From a checkpoint of a small transformer trained on Wikipedia.
Size: 12 layers, width 256, 4 heads of 64 (2 for keys and values), MLP 704 SwiGLU, vocabulary 32000, 25.2M parameters.
Each number is 128 + 24 x the weight over the matrix's rms, rounded and kept within 0 to 255. Layers, rows and columns count from 0. Numbers have three digits each.

# layer 2 MLP up, 704x256, rms 0.0736, rows 616-687, columns 64-127
106113147158106144123120127127140119145139108101095155124109133135126142127101132145142128132170123098119129133081144124113132087141101163131127120111136114153130133108116097137126094158122156
112114104134129122104121136133131156110140134120132128151105147119132126130134139103143144166120122120115144155118119124081091140103186143121128139114148110167113115136102101105146131127161145
158139112171144161097144139126134113110144146111121150091060089076130115114196138117118147144129152137096170183083122114078093143153147093104157099131158128164115171152133126151125176078185121
127135125106112150150110131136130130130144083106141144126127122106132109137140106156144148116114137169144124130130134122153140108165133132122148133129113130106097143057130160156133149170100101
167098147115136131109120146149164172099147141173127136086108118104077095122113110108150129132130116115091097091102179086092106107139156135113101124084122113102094168113096102147143119093111213
120132128134129068117170079130133135101129135120089161113107138173150079136147135112210153163133096136080135179156105114143132132145149114125116130142136092105123129156103145115117129093111124
102112176137046145138137167097136105117137091099139151104159159132135160143142122138163162133094143166150150144115139097113115156122136133105101118124143126136112142110136140141061142132185148
106116128155098118105128110147121153121133100092164135092161119165135096164112115089116107083152126131158102106191158148180144092152171108138129098177165152145156121115092119149126118096111146
113137142152168138109132117177167139133119103177113081139140131137103145132149140123162126107116148148154118138149123099111089130132151124093159118164178151121100109147094146151155142117130089
111124134176165133111117168128116146112111118132143085138120139096137112158123134117128152126138126113150090113137114118102104171114163138156118149152126164127123122146100084101156148123119146
115121105144188151134117167134145077149119157157106153170099174112112126120151141153126145165090120113125128155151132097158084140125162101105170139155107106115106125132070111116151157157143077
099147090139173114114099113063149165152104122128116197127131162131131160093118110203148127116160090170097138143137107125124126082163115104110118109142125137150163052168138119164146119123112141
129139152129108135100106108143115122186104136154155112080098152137112104136063122130126124111128128184128119119120120117131137142127129125160180159134128108134163155120160135145120107146123091
119131148138148122130135146086124124117111110170122110067142099116146131132130122131113114104115124129124184119118156119121139135129122124134145095115115142117149123122162094113142147144108150
105120135111118105129126101143166096132115105119162103137117122137113141142130152187147132122158133107127157125149116138122136135136156113118135132118105113156133138159104114135117137131153159
159113134143161112135111161142134150127135113137148154132103162133135145095106126131141111127125149156103119146123109116189142145098112132116148125201136095101110114106180111155158085162085083
168128101121125146151103131128132145118132079177176133206127178116118146127095151140147123150102126122115093158111093120140100169174149061119104106108122145118142137101160124132105099082097102
120143125132121150142109107130117142125142149131136114164140138131132116108146146137136104167093121141101099107144102103115149107114174108090118140126156114120079124140107116106099145116130138
150119115121075180108170154155096122076116135174108131113134121120130150120192144101069150160075133092094162092154118118103171161162124163156100123112148099160131126098113179081127110139113123
146119153135135154141176098153133097089128150143107151162087128103123114111105149167129112118142140097122128176124136123062159103132124096107131109088130160105085116117081126126145140112108098
137106113125096195152149134082143163178091165114084138108135114101112129142135135139089146114168128152124186140126148065143156140146121115071145119133145168147136162145111159082137146112080192
120144166118104140140119108139112135111144142174150123114135124126103133149120134161115146098122130119112128145122123091147132063171137126086127109129164142105143114130123099139111149155144138
113156160157117105127139134092129118102118137170133129160130147156120110123085127097137128156136143115108123098100118130121129180116119114150182099151112166097133117145142130112106088118082135
142137102139129160151135108154122122150173154119117135150102128142113110116163162131149113121156137133104143110158137077125145131132160093127145110124071116142090133108134120153104113143121145
131138174143130124127136130145142159114142144106170136081101112146133126104132097077111098138096163088136124138158137117135157118211123084098115109156152153117115166146142145105119094115088114
134133188124160156148118088156153130133096144099090137151132151156149142145113159140147145096145127180126111114145134117119153140110111161102123168109100151084148163143120132146108135107160189
112175150116090099148139093111156103113140145164134130122167151183136110153094126159134140155129133106165098157136109137091124088050146109133120146136138174150095114125122166119093148073129154
166142122150141127172170128108158118101137118135123141128142131129121080102067152181133153137143102108108133160140149133133129149125148125156136116126112142088140161113089079113138179113146144
128143151163144215139127134119097162139153168136141145113135093122126143116143110145152124146091132116136108106133141150118109127154126111153186126118123130126084140101134133089139102162116120
110145163096114079173156096075163148131172136095141151137171120174104080115111155143172123117157145167108116148096163151145130117123129112123117097108134098159154114126142122134106145177160147
148091107114101103110078135109131096119119136169129140132112119139093125095092154148143097109085111082126114121101139136171152131134170115134141117139105110116110096127155120155139123110132122
133104114106141150117112112097063112143115093103179117110173118151163107120128131101106130115126094099111112117146138140139135155088140116111145085128112177134115107101141085118192124134120128
142155117112154148146131113122143107153100133115121159147120147120124162058130151147088137116134137124103152094109135111141149132140108137134115146138152121138145128119157131157086128127122157
123105129111133161149150136084108135179136109166191130103133145079123136145113094072139140125101082150127087140088091104153156118087132105107132139093089169091144091139082111136108138115078145
117102140121116115102060158145105078086152133134143164168089132102123160163134119127121111129161129126136148128125122151077122157130133149113070074078114162147140128123116077126186108154163116
159177098123155112119129094165118158143136151160142132126114086106150107144127145094128126118156105137120157143078101098061132111175117146151105128091111110165165112178142157147053102144104125
163114096143144103145111133154118169072143151118111086145134121105133145132143142135097171128100138115120145135091153117142131178148136126129106125129121118173076142100131085135114150119126122
120139125130112130110121108111106103127108128108103151138125105167136129110111101093134081123148096112103127114101127133129161127129104114149133152084126134178121149109138118113113080151113104
100122129123130148111129082087121144130082150171119151134155131066115067130133113152110103125115127110129131134103137117140132138144159120121130156106136124148155139144121138075111146121163156
135176120140140146095099150112114125116103128128164113113142101069129140138132139151159108137088085098071120123109115134104128113103178118158141119121097129144131151093149155112128124149110096
130121145159097145146105085094132160129129157100123180120112116185118093140114154151133127159138148116120142127144137115115121127096133114165140132128131072154128136112165135106117106104175161
168152130160145136107097136127144116115109117117126113142153165137101139114110134130141128136133126126145140114143102115085119128134110120117114124092153116122127130131157109117105176103112141
114163154151140128076105099147133122125137120127111129121140155175117192094134124150129109152147137145136145134142132093131134129157102119152174167147123154117151141131100181120093156126081113
124147135152126090100129172135173128132135075145133122135107098116133146140124155115155101139130163108086129136142125119143154152126081104082149124110106118159118129148112109125119106116130140
134144145144126134121121165173123145071154127119130141132123090142155140088125175154149167130115107125125152139155100112112106166158138094155152135134106108115157118078167116140090154102117127
113158130099120154130142088124147145172139159091132097125164142113111117123135154142125152099152116135115126141107145097121140124157186117100125135125148135143124132117127081117093162137169150
143140134146097115124168124162132162117103125153092130147099109045107139183075129138149161166110145110155130130110157168138127088123156096117147137151097124140120111105116132152121106128179156
103145130089115168126162128070115152125149126104130138137115146146147117111114106103111144174171118137095098124120155143147098151147149149122122106084102118150129119096130118115159159154154134
128117158143130174143130144141153132113123133108135133110117126132106127094124115115131106111100109131132123115085091079096126115115090138144166155128087131130115097138134078171132161150080084
138155122075135124161137139134119172054117143140149087093185129117098115128109094128083160145124137116135144129062142099110127122161146134142109109140090144103131114111113120129119110077115147
120130142118103136126140131123119099115145141126102083121147171158137130114125115155123151115110132138146180105119118148115120170088132170131129145167156105146145157112130132111116138139124099
104170190096069090143085077157128129118099121129106134153110120157071109150103097152118101090175135122096142126161112108171171088092129085086127144098118128120085074140095095144100103087159139
114144117168126153116118133115121131119173125078170112155139121080094133118170104146129139129135144129115136111148159136128159144131138100104113112119131113166141148172137161121123170123116120
125144110129134146170119096083106117133144082114116125113150112129121117086143111122084081109106118126098123135104106131119139132156096142141104118103111141161151128122070126128096075129118111
152140125142083136142170162128119148129115153120115130129158126142155124145128125114120136129092107156143117110126111135133120134104161123139124118142119108098094113075143142125118161112103124
133110122151130115123104110149115140076096150143168111153158089108137126093123116065121150143126160162140070136126129089129117108111161153155168136153139097119115088117115092117137124106112094
124124064150128167126087108116147120132098111112128120149109074125210116120113149150145090112108152124124108119145113140149136090090122139134111127105149130106108150138153124132126115130108185
141122126137154146148061127105120126135088125110123154118161130132146128106136135099123102155123107147136099129133100121144171096106079108142119131120111140087137164147093148119130129109151119
155142160142110150162146112098087092113152161139127091118136106138139069090112125122079137106147093105142068097138119178122130109101159166123134158068105148139130144126119113137123100110102078
147109135177139136142127118109139125120114137120145083134119136168161118134154140114141152102140107115112135139132140101071127116111138095137121119156099136114115137116094150120130138135114139
134115136172133128115108149080116213163167136110133108162159121147119101139149152132188138131146184145195088152111125113123134174108095106124112120172132162144148090131094148138166158112106129
138132142148136145109133096116141111160120153183128112123095151172197141145121155165167118113157171181111125122089141143122130170107157186169141136128102102096130101148067176165121088150089193
100116085148138109152141123152136117180107140135159192149158100106143123137137097154134144114105166189142119129149115114114131135160160117125158158103142098154112107123108127154118122140122132
121115155136098132111141139135162106097133154134130136146093145147089137146108133123118154136137137136154123127102159118081114134082137115128135154139138161122094088134133136147124123107174101
095133134149141103120125137120132146146108102154140111173145112097132184139112116155118151173107123110134152140158143153105136131112117123142124131161165140101124094128186141103168134130110162
119115124143093113168113134141135169110107165101118132122078118125129147129144106134165139146143159175100154160150138155092124123113154166101122150111187123135165099149098099176126119105122068
152128139137175120131128136148113123137135139098134147106164120096127139122160104101108135096091131156128115110119122107144128161161077100130142109156117150096136124130096136134079112158123133
059109116134124101150088152104112152124135089147125120093168138151121126143136134111150122181110116139126131115108119145151133095116123153112106145050087104150149140143128087128149128114122132
139103094124103098160107103121133110135117145138152181094179098147146145151110108101128094166101132144129118129072103126140152112106175133146178090156102146118143154089103118159125135117148139
111132135088082158155138082116128131120155143122119151123141105141074081122121123132134136127117144137129179133112139114161158129142100134129166158137165121103128125115110120141095139095153120
147168133162101127121175169179129165103123142197126103100125105103198135143124147088137113116088186114119125091149113180046109156136131126109101093118090114133154081158149110161118135129093148
131127161145133119129136129126110122124122108128111148112113120167175160106139111116083113100128138106126140121135122164146151115146095119153179125131104125146140100087126128138167108122093103
# layer 2 MLP down (transposed), 704x256, rms 0.0684, rows 616-686, columns 64-127
155136157112128126140141112175156155112117158156152105133132144112139127130138134123125122129089093138124172167123106149099108141077167117143113089135137148119116125116143110147121148104174118
152121142108132141137128092167103102170137145104155144153140088180104156125125138111139121120110121140131115101120191124146103131150108115130125126133090127088080138130145173128089122155113130
159150085155191147089131134141132102132140181150100109118143084113105197152146171138173118119121114132114108127114168119138061151113155095159109116156102109094138158163115088124118152120128132
138132168128138105152126093138113150152151143104127124124135166146142112084137110122126118167126145118146137134127162106059113123123151087116076122091132153150127130115125071100117137118164146
163108109115122092170130147114121116102152140153110152073126162109122134109134139128129095126128123094107100100086070122082122107165107148111124130132101155136126151118137152179162130116129192
155142121133106143127127113117137127157144135130123123146122134129114099108113103106151136156131089098101116127131114132163141113116125119131040161122118106131122131131161130159120138139160141
146130127114136146105114161128168086110148175133125137156158160115145113132178133133158142078110135143119113171113184140135080122136121145119149087148150190113115144149128114109136138118123155
105142077102114108099112146107153116148132148160102117137127137156174191128113127117132089130159159152093147125143173147144139139122080121150118154102152139096139095139147125136095129146097120
114135140153120139149163107139137130158171118126126157122100124145121134167141147100094157097151143145112098113108123162193148098111105113141134094107098108143129153108125103100142101128130171
129121098109090095075131124108135108134163117125144142197127123124101104153145144108140113126133138139135133162147114159145123115121159114092122120103095097131115130133181128157140128132141100
158164150145122109176111141144133119105088152121101100088130132100173090144112131130109131129124109122122164168075124126113139140162126089085127149132146128110164161093090134143117121111124145
136143150106178138096146137120128146159129108129140150138114114127131131114120148134099138119126111155128147157123065150159153122134117161139139141127115139130139150146127136123138157106128106
083164117105128084157144123157126137100135163133092148139076149144125200138129128127157146110145182124094150117134124161108128179120151111174125106157109152094135142104122113135113138161133149
114123155131131118151119100139156123144136150093149163174124122128139131126139115109166102138181133129115101138153166112169161091107118144101097130126132110122105132170125134131121116118114124
133124145124120163166173129124152148118131166146156113108145131137124105156158139132120110131132135165101168120174102141110117132152081145150120118137107121106097132124121156163130083129131154
139114132107113134105151128149151140122149163164098125140161135149158151143122121088158129172106153147118140137182191131104111085096142168126100120117160135124113162140100137108094160131159148
114147134178097087116150158105097125092146093145109150133151135182137141095105146141142111125118106078103119120173161146135129098136164106104108162126170123096112084129094112104106136131120108
108151114121108139129129089124099128128145158168143113147138141134114099145170112110128119145114103142125144106158141104123110113160133102086114146116143138128109156138114118105112123099109118
150124137114130103122129108116163065154096100149135133112137112143102115145118129090181164141112173166099141147144133130115142172171117134114170165135169138130166126118126142114129096138154141
111114099118123137112180128162152116130104143160154145147115145093115141139101177127139080126087117141132137149153144143128108124143132086131131126128147121123138079139139119097156177121139131
130130127103154167110084161099138138135103099173113147109101091097188128142143138139143152170110109116142160148113136117117117127132114139113115087132124144098142146187106129138113160091135161
147159164108134114138117119092134123108082162125091142125108125147115138117145147159126130108147139118182113149112147111095149130124111125120137135147107135137151106092070127112125171125121111
126145115117135080110111142149158113112111132159126160116133134103115125101106153156093105147114126111132116115129094116121106148134129105134119107127134139109138164123129092180140121080104105
122123149139125144149129124107131095144130171122112152116114095144136093082167130118104105150160117127086121120170099092113125136140139085134127153103122152108090137135146109113139123099092104
150149115125126086106165161145141152148095143156144104106127153142154128130130133117137142119145124120122177127107219148109130114086129131129130096082131101124107097119091112149176160125133104
104124163151112097148104129135126120112075102067112121131084141109164131149129156123100133135136176144136133114121145159117172159100143152116121145108113088108118122149093150117118134076126136
129142148123135135149123103117121119140128134126101133096121137126115087160141139189130148157156133119116114145131071125158143117133075122110150112141097156144160140153140156167115132148126123
149140120124111164096074131137138136114131154130165095154130136164157136098109120116138128117090141115107127148174161177111122127109153153114099107143101126147134072184174097139108116118134095
125141132129141122150135142128164150125136107140149143118114124109148146128107136128135117140112167148139158137114190138125116079136142147162170088149125119139139108112114149139141143120150133
166131139106138162162108102147108126138111139118117118100095119156143114127134158134086118122123126109132145086126116103179132128140137131118133098118104160128094116133098151139111093134129142
130122137118119132082128118133144144113121112085114146109163121110129120150123112127145118129138127169122161168119113147113129135133116130117118119132115144121116144147125131092114146097117097
156127106120092092104119117134151118097129138151121165118104143151135098139087068171127091119135053162114127122133181125096114127151122137117125120125140072151168172186145149149124122158152102
095124083131156101135125155153174160110113131095167086133146106115091102154118149149142090157115138158142137133115184139135143148131144126142132109114149134140126113141091115102166125090103090
105107133156127150101164135122145132123169119103119125135126144136137132108135131111133142146121129111126071111148118132144124108132166131138143107118107124128096125098142112154108108131142101
137100160146118125167156166131131126137119127116119114117179150118147124158110155096133102135130136115142144108114151117130104135112108111115112117150144126127139144126092111139152125093154172
152094151114150110135176119117072139169103113126072123157149122179104113121120110172131116087128097164069151146116087129129176118140111093124162125108167128139180200146118136119180147127101107
162178137127150129136146126108140110127106092145133127093133140119166132098135095120160127116117188114150142118129158132126114106139136119133144117113157142105169117144108130118167136138136153
119137146106134130110137105128153152119171136154118121072136126102127117158085120139120162095110150151145106131127146122126120140127145110148161108131142129102087119123119129131135144089162137
112151180113125112112141122114175145196167146101162144103102143149162175167139146136144146140121128144091107116122079102157148163138115159126143159149063130153090136116122111150143136108118109
136074140095146135147175096113160105136104151118128142166135119153122115118165111110130129119153150113202144160151151123139111146116087127124154185121139165118149132169068134137119136116126128
086130148128142157085165155169150125126174105166133137121126067101142164145124099149121091107120126121142115119121128174112131100160141136118095107155108153142157076143110114147123150119129120
126128123142073139089059123149134122124147142126138111158116084117077131129161128127146119107124083158106125103148102124131158123137124131115130154130159148123128141155118170090139116097120164
117129102139137089085133120142105077053086146127122105130087081169170135162114137092120129097103142140100161127150132172121171117157094185121088108121101172128131139136141098165103105127134108
099151153129162131136154062144149164139129109186128127120121097095120110115094144118104109155143113159133121124094150113098115141120129113139128107134146161142149142162094158101126160111156153
134126151116161116127159114092105095140141096088162159137109151097137141144115139114111098095156118139136095162148133125126160127130137120136116154096135161139111132169073111108137166112115151
158088125126139168135134150103115142125161112143129109132097112135087103128149103107160126123149105136111088098136142127149139126130096170122126153127126141136137142115146121124139102123099147
163092141146126148118137156143095160132151100142102164142083129118092106135131143170139135109110108132187132116149085155154138081106114106129161145079154071121158102188176135118134135125102133
169123126189136126116110141156121142112129127104119100107149083140125135159147108161109137110112127151147103119132138056120158120109126141150130091110148120140142104137118130153117103172092099
127111103122117108129086106097132114103090094063093128147158154151122142104130130104118090095102122127129144179094091145111135125113146071104127114096134123130137091126120126133118179108139118
098097107145105147081154128060151110131138109117121079099121108064154180131109121124127137177153123155079085114166161119122131133118104125089117157137141162123114150124113119148087138153129116
123137129151112119123164134136122092163172095149147120150080120116115115121138090108119104142148112147135135119165156121146131093124107106113133150120153110126139141162135145106109097130121102
110147163130184127140125099139082157128148115155107136101110187102123151151155100144074152093097142094145139085123115158150139106145163190148163107141085110085125121050129154148123136121120117
153137153140108121137094140096102130129152149129143130148126128084143119125159090087160139124143095117135187124150108106160164112155125129134110190131125140129120133172130140129141108123111104
154149170063153148110122162102123136117133125139095128111088141122159132124168100109119140115113119107134098127079140115148151131155135123111094105155097112132104116149130140132107119128122145
105120102140152122132101129108151125136128121103136151132065126135121120120122109144110136120112103133109097138124212148151118091141142128123135098103169101125162105130141121149133123107156140
149130137147118167151078140112086117094153117126179119132093157159142127127095117108073159133142083153121101108153047098117141133103131160134102122153115145140123161119136150107135102137118149
167146125123157134136151132079114131152093137091092129123145116135141110120160123146120097135150122148116178112130135120083131149127129180138155126143091149128140123174098159141175144119113156
099147134114136127118154147154147144109123153087118135114138126123144142147160139148106159086125151143131140118075101107097154141117112132148110119119140135125141106116130159136136139082144173
151117149152120139152102136078105093138157112134134141132094121150137116142116116138112154149117079112104125089172129127152130118145156079080137164113145128142096166157096125101095112118121130
162133121118111092103103108121097155175126136129125136106138127150104160118139120158107141100130129121110154109113107120168130157180112145131121088124120144150124121122142107122150111136113137
106146143170122147098121127132098146134117098111125128141128119136130123128133108114111139126129132118196155136105099120122127197129117139130137118122159127122130122126134175123125102147140142
039131131115178109157128134081127153117106182136098158101128125093100107116119103102133126098117141117136082142150087134141120097115117175172132115169180137169099132153123162163122116107137112
133135167098117145104122130127146108149137119115141163146111121183116126145102106098158169121143089138150136123151127138165128116135108111121124136112125112125140135125122163114128110167121147
134125112129129140169104110115114148134145105105118129137139092138101140103124121151114111108128117101111127113158126147170153125112116139127120144102131097110097134133160144136126086125095116
134078100147131167097109125116113134085114101117135120111133078104093119101129144113132108151123125139133144135114054121111140139128133118094128141139124160154135105126153099131142136108122112
148160101131122132119161122102186143138142131106155118123153101124141143133136107126149142118152152153114085106130104104143103149175149148184091158100113156144184111110108117107157128155109129
151121078150096155114069115125145123094102108139154126126078105148145118146122139119139094140154115113138139099093142144170131108093130149135115130105139177137120141131145121118137157121165137
113121154126126111153121164120101119147105088133112107114125169177138121148129109160114134155132126108136134110110168116141161137160094145075100125162164107141119123156115149118175118074108134
123127113137115139117110144097159132125119101172134150100110141139114141143138100172120105140140128089109090093128127106156151103143151097120100144157078111112135167141128152143120141136107155
133130139156121127151136114111121135107112137172116096111168177102152112160101121130128152115131128134118104154110156077093095131109117152149103153122136163135143145131138110164110121111134137
144154150144134099071168140164176089108125169133114155141161100079128139141107114131177116138143115162110101169163180087135123114109071195149069118100132131150166133141113092160114110150116133
# layer 2 MLP gate, 704x256, rms 0.0766, rows 617-687, columns 64-127
114139146124142136124143153137145164116102123146108099096129128117147157136113143109111094088125146120127127141115165106135136107119107131090167129137120163075116150134138120103081091142105119
096118123082103089136124135109156105120113096113171121157118139140119096157087117173106106151160137163158144143158139106122128102114133154124109114119150183155104091142129110129143159137139159
108165133122122116119115152128139148120129106105128117131139143125148166117171105103112121123115124149130118140143117142138112128102169130093138136119136159145131130128141112134126160166157152
130089135127131140117181133112165119141127072139108122101172116096144106107094094193116166164103102130076100108137131133151137106135152087114099125131126133097138107097117101135115150036149150
104110114146155137157162129091123124139137174097124127087124142094136106083113092113098163108117134123155098117140154171095121124149132133149117114100141085119100126113112098119149165113092155
102107129124100115123135080156123146128108123112130112065121132132106123117114094159135120156175161138177135101147149140112162132087161131089142147154117103135150146141093167114106100157136148
110115101120149113117120138095121121133105093100136129135124125101123157151117085113144099145163115155091147120130149136142173120128086084146102128146204122114140112082132100122134101105144114
134165129139152155155125129153129132155125147124086134098134109153157083098185092075111078107121155133145126145102139126138152091120101116119136130068114109153113137141114138143113107128147173
121095121146079141112127164136106145111130098091145164132137061149154122121130068114095119131093151148149118123122095121152135179112143158159125106116072107155118168136096119113144113142108132
122102120089152116081117102059147069129106093147101113160121140125102132122099154188148120128161140107102159095110140130086138117109192152121114109133103135123099099091125137138090158147123134
093049130140052088126173134163118123102124120098098137145114140121124131109130096136131095133121125120146145130119115166097105168118178109106142134154094147111138120126144125127151114160144110
133131092131123112125132145130138147137171129081134095160107100161151109109122083145165135153144147151126161105158168108107131133156108111070107130119146149147150116102121054092110126153133102
117121159126129097138084108116142106143123124103114136143140124117127145078121150098148070110155130117113128120139150133149154109132085136098139105119126152128124123152130142159127122127131105
147117126144102126148159097127115113105095105147111123114118100097138080138147155126085117133117135093156143109154118149121077101134132104107133115096103145145155126161107134130158145106109081
144132115140137104137164140123121125147118114115141156130133189148104144122089119132129156132139144139096123115127113128187073118167145113108144089165096128090120099103131144155125118129106136
111104099119143140123129103180164112134126148066115110177168128132143152158137091120121140133168146179159164153135156120126149134120154100101138147149157133148074141126151110093126149193138083
114113111113130119117118130133140138095102099103118175130149119150143164131136131182148130124114138122124144137085139148129189127129131137124100109146139110106118118129117168151100129118133136
089158152097136081105138106119149173097088099078095133138099132151130167180113149194123134092177084170207104165198132109147119044125119183140113109152192121071127124150125127143144092145171119
104134110107099106145141134114092098130137142154133165149153070110110126117106153145102112147114117120152115123152119131120115079137160168153157175130142113087134113130147165129168118171093126
123113118132144085117099157114107107118111103131122141083127084118213162102118111151151133119186169079152129174108129157140100132136110165169138128133122133156155135148133122138140112084100142
098125149050097120142157117121131133142126151082124146109107089116111129093080146140156112119156135135158116154096138119142124120157144162098139112117099100108126145130128180183131155133121136
109127143118087117170152126163123164152133155135163099120146102078165143119164146134120130090088120124152139139159149106106131135129114127135078154084106119112111150092105124137093131121156155
142125092113129129133135135158127137132147121113123161126128123126137121133139154125165123096165141128124147135115147125108161134120132117129126090116088142112118112099167133160118131144121163
141111117144130129109112134146149125123159112155092160109112121127158081132131107125177119163140113158086121131144109140134084130155090106151106121145098107113154130155103125182125122156107109
109145109107078104141122124102172142075115101140117113103163107122150146140139136169165141106115128125157102150109182132161125125129109090157085119092101141087118097087175128117131131174135121
128136127132151166141186189076081105154121146137130122151161101155106110120150161155100169112151114131154141141132076141122122127157096110137150170122107126122113105138107105155126129101162119
090100142124109165175129125081110120161096099130073149107147171181157204095102134116145145087152161150146153161096137118147135100095082109127110108100130076095150123119126147206131081143096189
122115106138116112160105118126133111110119130130129110144110119118125111133122152138095117175128083147110147128126104130126154139165129116142111101108113116129120168138161118152125119106133141
094118173121124071145104105111116162132166125156145190113110135110141123120156149138136098133122165177150142136145101113134133113140131119102159126137091159147165073130141092130136132180134088
097078111109129130159168117104111128200110123091130180156164130159108117061103110123078091118136140119120117128165116110164164098138165094135154150122100141136081101143113109134099118149173110
127148041159145096088112138135134077136122153149119185140127109126138165153135080152181086170121137119096089178099121128115119085094132138148108115128112160203200167101145132128132125160158107
177146117109158077150098179172102092110171117161125110126140119093146086171146104154139147105156207126134100124099140133121111100127110175117089121136094141148108106093113116149133170164132135
115120095124188145080132151145124102139097107123089103110153182147155099127126047133161101120132157096097120210125132091113135166153142137113097159106147122128129148136157142081144143100125101
095106098093120128125142122091066112098095097106113123145109106145120110119131108155143139111147134111111143094147147154122150112143171117126120123102124146155129138118148122104149108164120135
163087076108097166089137103137146086159147166094142137143120168161102195092086150166083144128165156065111126120164122127138132111109173090168118114128146128097162129120135129160106108125167094
132132120129138148104118106081133124105168077138107120111082135135146124107142084147121107138123132048106106139097134150150130139125128118120142140105098084143151145102136103130173145146102117
112112099157113138149127146099122166139132140133128110144152128128115126106152131091115132180085133141153143149109098150092155106137089152148105094115170131185148101131169142164128133111124132
148125105172145121095085148128151094129130102087125136134153173095172157125131133151180102085167146108128117133120118118115101152104110095105100131105110109089160138166094139119101111118081115
129162106156141094112107168155127142048176095164149109096176162132133116162121117146127178146101110120107129138094116162120069151127162152109098052170110117140120091064152119153156091153146127
100116156170152120115150181171166074122145119136119106168163120122160130119139182093147136146138137142125122157150125122085109081152129140149131150153148082125138150130170086088134117170147149
144150119129141100086104147152161138130089124135113130094139160112114169116097098137131115126135143159156162123113140114090144138118097148153108141131149136113127127136134123160118134138127181
099135107086107073116140128124103086133128132137121147112078053163147130167122140101150101119151131148118122112165139175104135096149092168121131093156124161167139111171102137164133098180128108
147122174125116118152151087162116116139129150121120110132122147135151110121114110120151147132134120093112122091161134150115129128110104127116130156112091130138121163143142130130174113123092126
106099113094100117135134123120115097111125146087146155170141148118107152109165136120150116110110138138136147149140110110132145144142159124136118113141128167170146092133171094125122157151151123
108137137161171124143111155111156119115130105107127104126095131139183110127155130121154119128133140131119133141154091131101133165074114087133112095131141099140133147148104143124124094127114100
131127157172128117155147210111157165152105122103141128143137140122108156140128113123147116104150116167145153132141150158140145092127112136145126130103125094138114113144152130128119143182168164
126131133134145086106121129139138153098156147166137156121119119124108175130113122137138153105195112100108103118161155137109137145145154093097125113145165104108125118111116123169169110129174114
119146127092093122136163136100081108168125127140103168133135111146130120129100119139116107115146118109148125118160118185118138124116107116124149127143141139093124150119136147136123077110081135
147119103104112095086144127153142085182127112104141092123142128109127131152099122116126137101152093162112124110145120164128106114098175162099102083112153137113120139119137118121176138174099121
163149129112124098163140106104109140099102143116159135128116115148131139118125172137100134126104083127108116109156123129131136077144140179162137119126134125106133126121169100128156115149135120
113103124147127070095138129109164106144113121118119146160168153097156174182170114116116114121124117116111106151138079117078105158105134159133092138166129154161125141137122143104126130139152106
079133095109123115095164136139158164124134128088112154132146153112083154095144103114125111130184154105172142105143160153143152156110109123121116103141138122153160114156166127134121133110131143
118098133151106151112128146110111082162092131120132134138121104123156128125085134132174138137160129142166106125120133117115157110073094144103142118087144124127130164135136126138153140118105094
104140095143114107123113121112101138106139135106125115142113118108121147108121154128101132106128134104117128107152123125123140122119115132104095103126171131149145114132129132115123125101159138
090106130113168074143144110115103167104142154093130107135098145142091179142145137132057096158139166124128141152113166109144152171117103147151102132125166106149141127161115170106125106076148095
173116134125131131113131107105089124107131119125117105146110067160173140130136117094106107043160120098169100097156132149113133093086184100141118140122111121129113146170071156113136118133152139
119096130143145111154129115132122130123144133129116147111168068127142114117121128084149109134116119168109126107104147142120121109121094105151134152138092139139111122121116120130137126129093107
113114149126144130155143123144140112117136159129139107099154127127138095128121120137104153115152119115138100114111136190119109134141135156151148113118126148143143127117163119144146154132115089
131135135112145102116119077124162167127149129104116132133103160136128090112140138093125126183148121149118123139121145124141107102127127100160129130128146131144141137102123136133133150089135161
088120135091102147161112153116125116144118136108076125075151135121170139142103132120082140151116102078100178103098142140096158113102131150142154129149136125168126159094175120126136104098155124
127165120119121142101131099084102107121138150178089112157094091128169155124118137123095113109144129093110117152128132161117121142195084184145115149152105089133144151143084144155148092106162133
106147065152144132139134098117105152131145149068091140110150156123095130103110134147157138135146131107163138109134117097077136131133119157139102164142169118148144147107119075097125147127154093
125140114157161133152148113157087124151150117136160103102098116129146120108122119098120132125131124128095157151125106140157142102152133134127138120099109107153137177101149134138127132142076129
099119134110154126114085146137124139108132097118105127151138143124128161151102178132132134140154142143142134139129097121093099160103148100135120144117147111151133117127161094096118137110159121
115112122127143117126136154121113133106108108115132123107152129115111115148091093120136116117117093122135136145121145166089159077076137090135137067141123121103129189077144104101175153121169139
111148110134110091097115117112166131175125102111115118138149121081154115145112089110152169121108123084072122184134129141141151145104092125124128123137109116136151131115134077110127132131136077
102145129123142118127146170108152080113138102139094096131129161133115090130142132164118147197144167080134118142134118165108135159120123162104091100150148089144093118137128098122143130130100141
122155169107138125108140179125086088131120136096109113121111100127158139136147129108105145131138152103109162139128099150091147140126092165146149104148145135127153099126135083132122121124147133
116141139119125122145169131152135182114110119119096123114159116127090102110131080131124127132141114142105161111095085118139165135156114149120142130148112110107086118137141157156136105120139159
108103112114116137119132172106109119162101130123067134108161122107120146122150103131094133100115143142145127102117124151119117125145103176120131120107136139127167175133122090113134089185119143
161130119129158134103114108106133136128132084128138128140098102112129141145159101087144110108140164154105130112135118115118132133140148146085112115084143110133106109154134079114145123146082120